From a checkpoint of a small transformer trained on Wikipedia.
Size: 14 layers, width 64, MLP 128 GeGLU, vocabulary 861, 1.87M parameters.
Architecture: RMSNorm before each block, rotary positions, no biases in attention or MLP, untied embeddings, local attention windows, gated attention, value residuals, hashed n-gram embeddings, a smear gate, an embedding shortcut, learned residual scales, skips across layers, norms scaled by depth, capped logits.
Training: 103M tokens, 6263 steps.
Each number is 500 + 25 x the weight over its row's rms, rounded and kept within 0 to 999. Layers, rows and columns count from 0. Numbers have three digits each. The size before them is the row's rms in percent of the matrix's.

# layer 8 MLP gate, 128x64, rms 0.231, rows 74-127, columns 0-63
123:534522488489509508495493525496499509510539524488456489496503482480486455519495460501476449527512526501454512511500502492455485514503497521529517506513450503443466448488540520518462510526519540
107:519475557485482478457483511489492498521443485477525511523500519478469490476512514484514474540515490459482475496476500449543510479484474512480499476533461508436486504482538495489511507483511471
103:476526494482487530480480507470470472516529516486472532524473502487481490504491504516463481508515448544483537482511530466429486528517505461493485468526511532451472516514476511520484472496484484
115:532503496516494545501514516491502510536550475541520491497575533498513529510518496484519497478532502482482482468511526502463498528563502516519496496522529549458531507525478517474520525498509504
106:522484488474488504445504499470492505519495460534472503506447464509485544563488495522531511500542504492497472492514502512520475559529522520469515497486520524498514459493485476498506467506447506
098:490504508510456513485479481458519531526505503504507483458552492501508519548491505492526529459500480461495516528522494479496545496495502476486471498506446512511533463468458513556503484458508515
046:515536470480517509520465448512522514493489534528484478517523484501511536532476486555474542520524508464537519473508534463515491500495486522477507478491483545490458513453532460492498481503512501
112:489519503444520516451504499466522492472461536534512511527507464473534486465480536534480511488518468519472466539471490468500470494465480467468516501509494509469489475504496533526541497492483505
107:457472465497460527517476472508498554524507544502480501513482538534484523559469498484503476527507520510499512573527495508539494494488494532492473517507516520477506517492500502517462460494520512
097:520508506507500536486478480514548480564517528508495552525511491528489492484498520487409496525516500507483543543496516513495551518519491458531516498468482513511514497518484500480514511501502480
121:503510477505488486491494518481490472516529508520539466532516555489496555510473494505519515480507435473476504472492535488515465528522504519535446485513457501515491498505459528519536510512533475
057:485497484458512525518530499481527508510530480513498517478503479504465536530528532520518500504540481491503504489460553458486518523541470482479473469493500475538467510455520547512517501503528452
078:487496482505495506491513513474499572458476452537496505517481493515465508481529463507439485473522466489544482499514482508514472508495488457504517469481483514479478508533476464499520448487494528
098:505469502526523526515462508505541524511526474504526501484517513476521488462541521572536475481479507509495483524543475494539494511477461555497513490491510486531458507522473515489491475497539490
097:491440502526544495481483540495467510522494523515498557522497533494473467552485481516531491535470471478480496523474501485529483518485466473527515510532534485490518499463517505503536504534475497
104:535514515478486461479522513510513478529516522517537457482521509499516543558556505485482547512524512522498464480508487461485520519517464463489482447503532507506486497498477463497498507530511526
112:488512520521540518477527463505522499479493524517555483526519504443425482484524509458492501490507472501517498510493517504502493474482467507586465511499516492505539490495500472502497510501517519
102:476567481481525567523564501477520474501466494501485497530502478505496503499488481493456523498481510514547481472496545512478498474533510485483468501517485478505487471515505520508521529468530529
117:509503520502512544501475518487489448493521480491464485498528513509505471519540511493529464544492537512525470530546533507547488520510532510505522539501509521477474509521527573496488491476488517
096:483462497505491467462505522504489503528490555522446506497526515505511504507549511493478493522487495528458511469527476540498473486520532495449471480500512449518555503493524495467472491495477475
090:514532511498455467529495487500501534483522503495510527463445496563514460480513507498535514500468498465489519473475445475487499491482504519510495534508481487430502483511478509513517454480500492
082:463552523500527484501509522512528491474515519543522490496504555513494480508509454487536513494485433520480513533521533546475472508461493509475457466498485525472477522485488520516493488516518500
097:497482508525500502501522521502519513560533500520521491497527463482480481480433465487504501500466523467491464548499468529501505499477499503467503478476514453454485500486477528510514556462508512
101:519514459499497447457508495459538522482510469497495494491517504485483451478511561460520497522498460473499484505483482492514461537493552499519479529466515529502523508532473528476490526512494519
108:494527461517478476460533527510563510496486457524469499531503474485527504521452519513465445515506498521515526502511509538527502480507516484475483500515495481500543544493523470512531489476506538
091:478494492488513492501528523463499500463525537466540470507505468466510518473489471500520536492534522490524516519489509502504477467517485481496465469458498502511423491456501460500493500469511553
111:484521491455485505514489528472488494484545529519513510524489491502476510532526500530566520532481516497534489496506537495474507492480509496475497498483495523448459470467567561507500506505497521
107:516537465548495556487503503527508548499496497505507485495506498473535499494501516509502458492462526518514529496458533489544521488476495465470508490518493455454519512511525519456447496474491513
111:532479527522566468476535498538569495479520525449486448524523537513520526513508499508496492536491483478486488506500507474508508546486476485492522510480488500525482469521487505506539505520498521
092:502467530507509543522487458509509480519497513497479486481516434528475535515529489491500500498488518521491482510543495516459484482517485517541507453499492463516488511531454552538508534522541494
093:512508523523526511521521511439524512505496525522495484478502463507541475528504507508547511512524489523506523507548519449556488504548487496497497457529489531474466514453525503481493528498523505
102:534500495513538490499511522454530510544515524509492555518480497505509478476518502502477494488557524519504479474551500506463454511477518509536459478481477512531483485491532527520486454484464514
046:440531497485522491458448493517524516481484484491515505469481493506470492535502504522457499492520520514481486523455495533515463503483465454513499478458499498484479510504522517501539540447499534
107:500527527513502496471524522522536521454523497457474492500489489496470536560462475504489481496479483544522540498489501509503489456483499518531490554471490486499481511551476493470510536519536498
108:498542477563512497494529503514488490544506494523529516494453477530496508523501519454502495490519495477534489528480555484533500501558541494499470510486474481463523505498544486470527507493521479
078:468504464503486472493499524525529450496477505467525510492461528533497500476512540523467520480512519537461522509534464540501509519483500458483465474478534522496539480459493458510490478504505474
090:531497459517512486529475492512515486505514488442470515544498482510519471501498500564487518566519544523528507503467489492519510472505510501515477442531505480486506458535476495500489506462497503
100:497514498513550503464481488476508496513484478495509528539480517527511496504502426509537503536483498462506479466521507498526508534475488515509485510464565499497489446475503545471491465513532499
103:468483452465516501511454490506502532477468501475508496500493463515469487509467529505515520497541496485506533497495529485517492499528535501541535532511523492498442485473568534499487479512484539
099:536501478532498501521485472528514541494526495469503495504495556497459489478490491509486529498497489530513505497534479505483536506517522570473470515493540529521475481504510512538513558458500459
106:502464486496526538468483508464527513505482494564517494516520463501534470504509492563511464538487525492473476479506516525459511527498458467483509521487516454495464486480466499482476495521509484
100:503548491512499491454498523512441524460526487514490486491490518530527457525489541475532516465481455489485536502492539504471504547477469487515505523479503470506450507504522520467522485508485506
106:549468546505463498509469499518465496541498524460464498548530509516503457508475488544489514486472474489459499492513503495463478467497504510474491509524521488458453533534496507486471516519504501
080:571494521444490515477521508473483507518515497493467496520530535453486521498522482443493426493509503481511468522491497501557518536520479497486488501476510502483507482485483493483506493500517536
108:494473498492496507535522545485491503463511520504538471525473479497519441480519501447529487494503507437522511497494452478516522539449476535506510528516537487495530481513489521497495513506498462
086:473510484506480503509502478491489532551464465485520489492496511503467498482513509518524477531539562509524539463481483520515505458493491494505490511488471481479549476561442475512503497491464513
096:495480487469500535480532471480492548515462503467498519510515490497491468541486496458518470482490499473482475462501530491500499478480453499467496504451490502574522519496525506499516544491542480
076:513487508472473484493483472486509468473492486482492490516525520542469507457510462454468528457489525492476512486543559514530474467471546493508528522512469510477514508533484540497517487488475518
094:568479529507529520501503520504476530526464536483489497472512521487483506537478500476541557501475546500501520497505516468495488443559521494511518492519522515492497516481478477492500489530533528
124:491532492502464528540511483485497463525486501500462468527498496451486461510486463524509496529497530531491497455513515444525500512487472465530468544502507474470472508533539472519534504496501511
103:511513500519464463454513451499478497510512482485499490502511527523485455550483496505527547444496483524510520472499522518539513515490510479564546481495494464501512523482512513487460503514532479
087:457492524513489511489481548483495464482501488502490521531535517534515515487508473496519499521541522475496501494471491504495520527465438522548468522509529476456498506528492496479546459518543474
117:503515497509444542538479486483520500460527506525514489480510511512493485523528463458526508462450473498516490505501521505490486464491428508516454508472515527476466491525523513500512497527511541
101:490540497487473483517503480537522489457488500487485486512510562475460524510504507486501532538478493545516462512489503487518481496482538558517500506463508433500506474527489508493468526528535492
# layer 8 MLP up, 128x64, rms 0.23, rows 74-127, columns 0-63
132:535479492502505506492502500469538460477539469498516477518535523475495509520509508529483557502495490517462537494512507497504547523496471506496499533492494477460558462514475453486544533529514495
096:481495464473499478486542524502524524526504465536523486480486487512489509492510521536541488494482530489538508525537509499454498527524468495552500569523511506537488528493497486475497552475506519
108:475510507509509514509474513504454497470508541507503515496469481492444492533478502506479504501469479513443500516496498482472472474515503461490509525505506507463480536441533511468438473490455478
117:492485503474473497521537487480531518499540516496509507494499544529501523514558536498487499530476503552473542468493520484535474506517543529517487482519548483537500527523523496527539464486517504
099:553520496495505472465493490474488510523487475525495489478476491473500539541502465542482503550523475547495495511470469484469433517479499488492518482481521524498517444504501508528500484479495458
103:496493483518504432560499486494500496492501525460488541485458511475504518471527490522508502494483469528511506482444521550493491540482510520499483515526489492510491495497531508429503463472515512
043:496474500482451523530492487459502545470530536532516481474490462515487538502465518557491480530521495536519493528479497513526464527497528507501527483495519511455456520468521477514500473516504492
107:541503507414528493528508508496493473533512501521526543505506494493523475501491518499531538506509520545522475474528470487532461494485480494452485474507479542478509455526503487526511511490512479
109:494503534511471515498533491526515509547477503522463486501479508484473518470464456504476525471529553479485530488492529443520444529487495524482473531498494481484495499451491490500493458526506481
102:520543520503456491471498497497514510483476480484493458471531497472482464490445522497520499487525504558511552524500514456556487521508480472490468555477496511514495498521495534498492521501477488
110:497518479496520481469513517510502495472505537489531501490447434542438530505498517524534486496523493490472512528498532469462514533487493512503540500509499503499481477489521507463476551516538527
057:469485496460536528544524461505508482511509514492511504481537517492478523538548535517486507520513462484483491455489539486455481557536480519507492523478492521543483509507527515513474473481515480
075:537504489474525509498514475530501470521503482523480509519485492539503547480477470518549495494506476517465501501504489474457499495503523480490510464554435480501525492490517545478484463542528468
096:475505493498516488524508480520478490475485486506481469503491491458504509512473525525480465448533499523519473506540506446437499523484439460509507493537509487479479521530471480514473519466522477
090:496504494465472507446525499484529450489461480530505509465517496502461478461492501491491478466530499534548537546521487468483484523540508522480488511475484504484525533480532516488512482530475528
103:506503528458460494457504491556481475511509484470555499503483485506500525484519517532471502465476517474490507462479510505532501539532489486510487512471446469529498468484521490528521465478466528
105:490523439460495484520523448454499497500521476532509478512511516510553447503537513519497489480506511546520478526488530488506518464465494480519500481521472479516502462507500472450485510498489517
105:488547517533514472548506475494513501497529554478525512518461482434495538503507525526561508467503439487501514496516494484530493501476506527538521499500517525513488487487478467475510496499490491
115:537504521513485471502532507558494501493487529474519488490465536471493509483528540495511539467521521500494502492472516519525495493526543494502497489558528517509453464460529472450462495501505487
103:491493483511479481488510478503467503487497520473495495477489480515516527530442490503511547476457466482492480539478541501534498543443457497522512469485507481508520448525486491513472485548521503
087:455499508529514481466514475471459465531495505512513551547532503474500517473469536476545463495504457500482517523497483485516499529528507504509498514524543477524509463473513521532469509532478512
080:455490499482538465497505466518490467501518511514529497460542521525522426503533538494515519509505491532488518530483505531487505485493478459518494496524559481490494522487543485519506500547502489
097:514489481507470480534537523496507523522519511482473517517487490541517511480490471509463512516463515468509482487492465500465488486496489477485478550466539508478470478530467517550479491514422492
094:494512510515500490534478499496430483500514498500505494486437476456530519495501484522481495457505567484502466474510527489461509484515472461456484489516496518493558490490510478511479499462507483
113:536559445517512480530507513480519493471517493501475515475483472519549511479497486486479487495528471504454523507507506540527476482514486522511479523482528485517558499531551485477467496469500518
100:517536534485499490520502483533532533587504487519487518496536512487489529461501490486521517471516497548501496503527509486527487554524520475467531513476498504489544522516497488497488453491512468
111:542481510521510513527501464510462514514545464493483537496501506454506506492515526520526506474521507498514504464543524543506506460527503473480519508504510479509481529520460512446499447492491446
108:510510486523510534512445502489512511511500481478502486473504506520486539514501481512466542537543423510454498486498510506455521534517528465533469500434501489485512491496489498487510514532499513
123:505506506499524503515516538471517512481505519461509502520501502478502486473529535489506489497460517513524492551504510475514482544487522542537465517483477467464526465483505501486475553448555469
085:495533516475463520515474499524511508481492518505519444506521478497505443473546474485440481517504463523477511492508491518532496521477514542437531500500523516501494514473491518523470476474530524
089:456494457472472523486476483525537508535467500501463507514547513568490468476509519511428535495494492493491508494480509506505477486471531492524504528516540522506521514517489504532513473494481474
102:474544503493473490514461521444536511514550500516493514531468495496520459499545487504490469478542524472497472455502502480475499504492517492517457478539471467470492527497504478513502505451498516
043:475460511532463510466547540521520492505501459527527504482492541524515509472522459484454527510505472498563520496481507466500467478524502516519479492453503511497485530541518504489509507512477524
108:482521504517496480519509473546484490468510503483483546511493516512482518514479470529459469498506519540560527478452479479530468457440514505495514548483503499482513521529513465524492525497492508
110:486520479523520466480473514464508507528509529479531516534518543485505529480458510568486504456511518475504493505513502480526485459560510492509471444511484514519529488505485478497509548507498511
078:500493485550477520529482476505525465499487480540486503468493560507533539505461457533484486521485506508527483502539492483480531540472513507521504499498518504478516530438509492518506530474458513
087:482549511491507465510469496475524459534517540506513492469488512492497530509489524468509573469526515509505487498487507520494509532511474525501514524481501483493482543435533511530530523524460515
093:562498494521480476492540503541510513527490519522457462494516536455479486468524498474496469485504489556478481508463478474504482523515521522484478495475534497520475508486536491490488547466476478
111:465491511487463493509487514489512523473489489545526499497516522494488501528531480497523505471531494492472531512514454478548516503532503467515542554507500496456456515505536513480521484556452495
105:449549528502477479473529515477499460485513517482519480497526489479518529519518486507488464506490511506490525495436494492515497503502511467530500527509505517502507509504429521475481465539450452
092:500486500498526491490545498482510512503520490491519528520525501510522530496491508576517497553497514508515465509481527547482498507504451457543509556494479465492434503484507491514482514526509499
114:507451495517502506504492519496526506432480491495488514491530510545474527482504488519461500475515544540513462505496485497508477485477512524515501531466502540499535510480460499557488484483563500
098:546514471509502491513502511510479496473470508505488479489514495467454493508495542512485474500518498537466475455494459497546464511472507487546543505518462472508526514474559488476538481507531508
081:507508513529520482557482521475489502566561487532505535491461526533495503527480535521481526519492476508469502495495475474470514467511533456546484509514510490482484505536501490526487523476498500
102:486530526466522495509475451518488514497498493563553538518473480513484518508480465525529480511459515521498506501491492501516550468540509488477528515499463520531470546489506478487500502456495483
087:468496461495494514498501468510493545530531505519516540462505474473510472511530498536525470562518518473501525472513482484513494448475497491476540491539493475455533500520510496521520460470504507
100:477494542483457509526514513471473457478510484432510535515494453529524458487485506495455482498468504462486529424488488494497508488502501529465496507531490522503494499486483515483486507471501497
075:524510539487509538494505489511535512481501480546503536525525451494492509521458517484512520465517534478541516493460486522505494533476488498515471461506478461526502488496501489528513551509445538
096:523498524545504491480483496534469528526504489459491511489497523498469505529468479484530497525474497486475494507493489516486463494581494508518524494501530518518549528451511479515547501440493508
111:475492544484492455481472463448488473518532524511481520511518491492464480485510504458520481517504516529468473508509488460491518502525539457533537517456458489492477483503497514512494503491493439
100:524457484538449501526492496553495501494510481493481514494505492461431491498497480518489507479501478515533501465462474491543485509507497485475490475508554510512514494507515530456493468515466447
095:522520471474522512525522477518466465481491565512479557479488513500493480529512506456486523493478494490494503493537500498472513508495520509447569492511477475521466510496507456449487499508489493
130:507516498468481523520457487452506491486503472509451443503462481497495491485490438446507513496476498461507473513495497495496519468528474512556536482512511542519478521491498527480520522513486517
097:508487500527507537518503508476506528516482460489509468529513439472466527517493521507477448474534499483511498471513515505516475514512479421524470519533527491472494526514502539516494526499472468
# layer 8 MLP down (transposed), 128x64, rms 0.143, rows 74-127, columns 0-63
104:526475488481456538504467515513502527516549512498488504462474485516503503528520536480486501453524514494527495538475505493484501509510489497538485478540462530516500427491519517503542519486521547
100:482475509472487524498504505548508562540514507459492468520488484462475484498518500481555440502539492470478512496485453515512489476511523519513519479480504520467482494513514474517516459511540485
108:477499534502517466519478454497505502480506527483487526453467475444536502545460490499492520508508473500478485511493534500538482491513535462461522469502515524479486513507502525515546526493510447
103:494501501513480513499490492488483506501527461486479517517527479447526467505440465552519518498513490469543493546494504490480510469507504512495539564500495492493518545503523503560508517463498510
111:518500467492446485519497509459494511506485482484504572546480475507499512484478494508506521495498538487491455505481454533516522517534497491471474484495519563475482524523511543491484474481475528
108:512523473512525509512504492485501494495525490503516470428481518493516488514490510479465485518512512497489484482518484485485629485521488505492469475487510469496493468490524496531496515500470487
041:454492463523492513511523519497468509504493501490499518559500465531510483502492519510535541473493555532490449490496490478459539481495527495482503488536533502455472451493504528481476487482520521
112:492534511509495497515551449486462502475474484500499511499498511486477521516493512474528480455479500518487489493495512508544459467498505484455436513452497508502466463507495490537512470507513562
110:487485511501481503509502509507491527512509479501520493368505501510502511503504519506509473477519515523515481514486510496508441485503502496517419508513518514510506485528497529511492527490518476
103:478516510486543505499512537495460557518539481547468525513481516519509489514515505544534524514485471524520483492492542515512554508483523469506505509548505498441539501495512479477512485497479517
114:518500454496464497506514517468520546492495503500472490490499479516497533513500489500497491472486469523491476487533461495488536513499492503511598515482507503490480452501466530461483489493447537
055:523508514522497524470496519465464533515479471484489461506486513532498512477477482503490486442509543540497503549511489551507512495433493459471516485499517519476500457532492496504470470516516513
080:519543484508503528529529487519530536523492503486438529476465494488494476480438501489521485512491527488520511458512493478541480508479512452532481497474521481499550496512481468498522460488514471
094:490485502550434471515521512516485524557494501515500475515499480520499502530529503547484527523455524503525468520490480518476540523487510537502523460503493459496457531486495523489496475500484466
096:471479548463544488475525477465496492487525467497534503494496536444488493499510530494493496502511518467557510551522513536483530494541521481521488505468531487545502531497513484508523495485527506
106:510514462475498522506489474466533536500494495497494503486491497523458502502432510534505444531519488506500529502535479511462501475452491536480481500495523520463530530519480522511512551491540515
105:519465528529484536492518436480531470480540523517468498487548464474474470475492521491497485473520489523486482471506507513528478468504473489541487499527463498492492472552492476527490501473503470
100:488549482473507475448474489532453466501458499488459533525500464473499500514453480484509475499470574511510513493492520499506518522540458496485507480470478510528496517510479474508515497485496520
107:499496503500478460521477515526494516503451519527463526521472499459533481468513519521492534485506513452459520466506484497466472498492473463533511473547510515525498487546520495477477458510534517
101:480486563438558519499521512501544517502449495449503545501507480490530480485487506484514494482523498544481471505500499486546508527518508476477515502489483521482496491535554499490489496491515501
092:453508468508462486500500499485522500480564491491480520539476501517520462519521472525531518534502507488520509502503452454502543478456505542489477464527504514455511485536507523526510497477496514
081:492482537536474546527472488480566480506516476526516452529479495491507490465494504496520514484523513506485491476472459538472496509461530529526514497525463482497500546490507558499523512519489500
099:500497479510510528507482498477533525494532460509484514532518495501544490487513490507488509476524513518485501518480512476536389467507507497458462512504514484520502463488488486517466510467537481
094:503555489471489508513493553509504504541526480489500472514487475476518519466515551446516471512489490469466511530497520517490481567480474498491517500506554489455512511525481525509530504491508490
110:497472555461511511473514476478460505504539527486482493440492528498469475491476513528498497511446485492511484514523515513496421481477506482516459532515506519473499476526493493520510468484477504
098:446477516475482518498495511492447481492466483541495560509492475503490544481535454473500530487497514475505544499526495499486491425487497507530516502521498472494533505518503513500515512529472531
107:505493552513525510560504517498527479480542479470506546542484511514495479481520490535489515514524541492485512495510526494499499497509511519476479503475485552453490472500535485461525480472511440
098:502473503464516481488500520493541467505553482501470510481488504499501511519543539478561500524511492496489520526492489507484571489524522506454464516453529509535507539470473501533491499485513495
111:522493498530505504503489515475504495510520515536504509550514485508475500526500505516508516489475530482489504488500522517459542497523459545507548509506495538478447409479484536503523493533479501
089:544505470515533535512470469504448525514513490529507472523541497491528528479504446520483482549498482488506525490490513496484529483480539507532518534533514487474511551514476465455492491506512498
098:483508488483499519518505468475499508523508528509522473535475527530498506504486518491466485496528544548505480462546477471483507492456556509517524512457501504475457478499505496458540500472484451
116:480504490518516539494530496505468561428524484500505473478527487488478544510480501531532495495469463504537504520462508528526535549508516510501451509537524508487530483506482498474492504493506520
044:493510487476518469484505488499470540506541508451502459580493460506514535474501520551467500487491490492470497476492522535528490511481503519511542497475488466501458510506526532515538514494513500
110:467519537563504448515517473523509551500512475465479506568500483500482528504483500497447482496528508498516545499463509496510502475475520494507534519516468518466513493511510495504459522503516525
113:492509518528493558482525473505483476503507519474474526537486494533502492479505510491523529504535448511534522505501533496534457477528544487509473502507495458487491527561506518447534498512480513
082:478519466488477524491494516460480523454521486484500462463472486472534460462488502518527522518500489496506483501483466526498530509513520453476515505534493464464467495508492531517483483564460512
092:497455497528504531506476486541448552495499502501488508468501528521500543509517493531489467560509534516562484526534507528511526517501488532508494496487486492463502465490497502481535456504490475
096:534497482486537477470477514539528548496543475551491472486491525471476470513501518489472467530505480510482525500480465468468482514488536517484500502494486504482523481492495513477502570456482524
101:438505429480486504458484468462482502478536527496487497502500510459483555487492507489462507488510523505482501508461496488474492520483526511538527484527512520515470508483533558495521509496477516
107:539490502542513502510437507494470529479498493499500477474492499475549509523473490464475509469513543523502485509556498534501526537490532510500486485476511494504473471513541517515509549498535546
103:469480471488493487493497538504529534477494509553531475523497501504513511503483479466508500485491508515508465511486540500502470557463490468515489529529481471488514446490482442474517448512538507
111:502482489455523478514481478522548521457524482505534508521541543497489530539516472463508488520552538458506476494500503485490508499483475491526506488478556508480501467474542485526519509510523515
101:521529446525482510509453485494484454504471500506524494472510516469490511495527534471483447514464515511490480462535495491545526496463496494458558492459495481453511494502490504489490492510529509
088:497475502507504508492559467501526499502490470536489458458518557515497482510500484488540504458489521483488480525473493524506498473495468501500470481426497541507515545463504490465504524524504484
099:496515532521538489506500540457477493532545511492515508444509480522501499473501545498522466535474501445481504461540506475520470542506530509506491505506502495519477475521554511506486496541485487
086:505491487525562500506514510468488468510555502498476515445522489516516476493475501513496502540481460467467478491493517558487501524488488526504486500491486499517462457510459537465505459515531487
095:517503527468481502492533506485487521491516541455503492493479486529493527534502471525539486538504523490510511502438480563467513554484529522517514485498515499524474484508506510444463486490474480
079:464501533488535540484478488479488483516520515497489492477526464482494497523458523502516470503549515530518494564478496500481521515481492502476559481485484498524489495466520474508494529538561469
102:502465487533483512520489489510486527495494547461529511548532521591514482544507505516514536480499535508493495509497495526495495475505482530532501508443488505512516457491494488528533519482502522
117:485501501514519500507524526495549503548504477485482524474478449496465510480517513476457481534474479482522531468465482533490524551484518503504551489469499484522530570503503487504485507519493497
104:534498459540516509491493501545442524479491489497490511511520498461457488497495508505507513556469504573543465517497505474479524523498469507508551511526507526538510505490512474480510490501511518
098:508511493532533517535546504527500499478487491495473521434526486537498459510475517490462499450483562459488491508511466488503473516497518493471565516470475516475493508490515511496501520501491480
109:505497519503475524502441502464499525492514515523515511460535468531508500522511473476528515464486478504470491518489508536508579509463468501510519519488475503478465486505508523512529496489569508
099:581504488495510493492438513533528489516514538518521485488503520538478501467449545507499457516514521524491536487493503470499519510486476525477522524483536486500463503477504525498505514540520488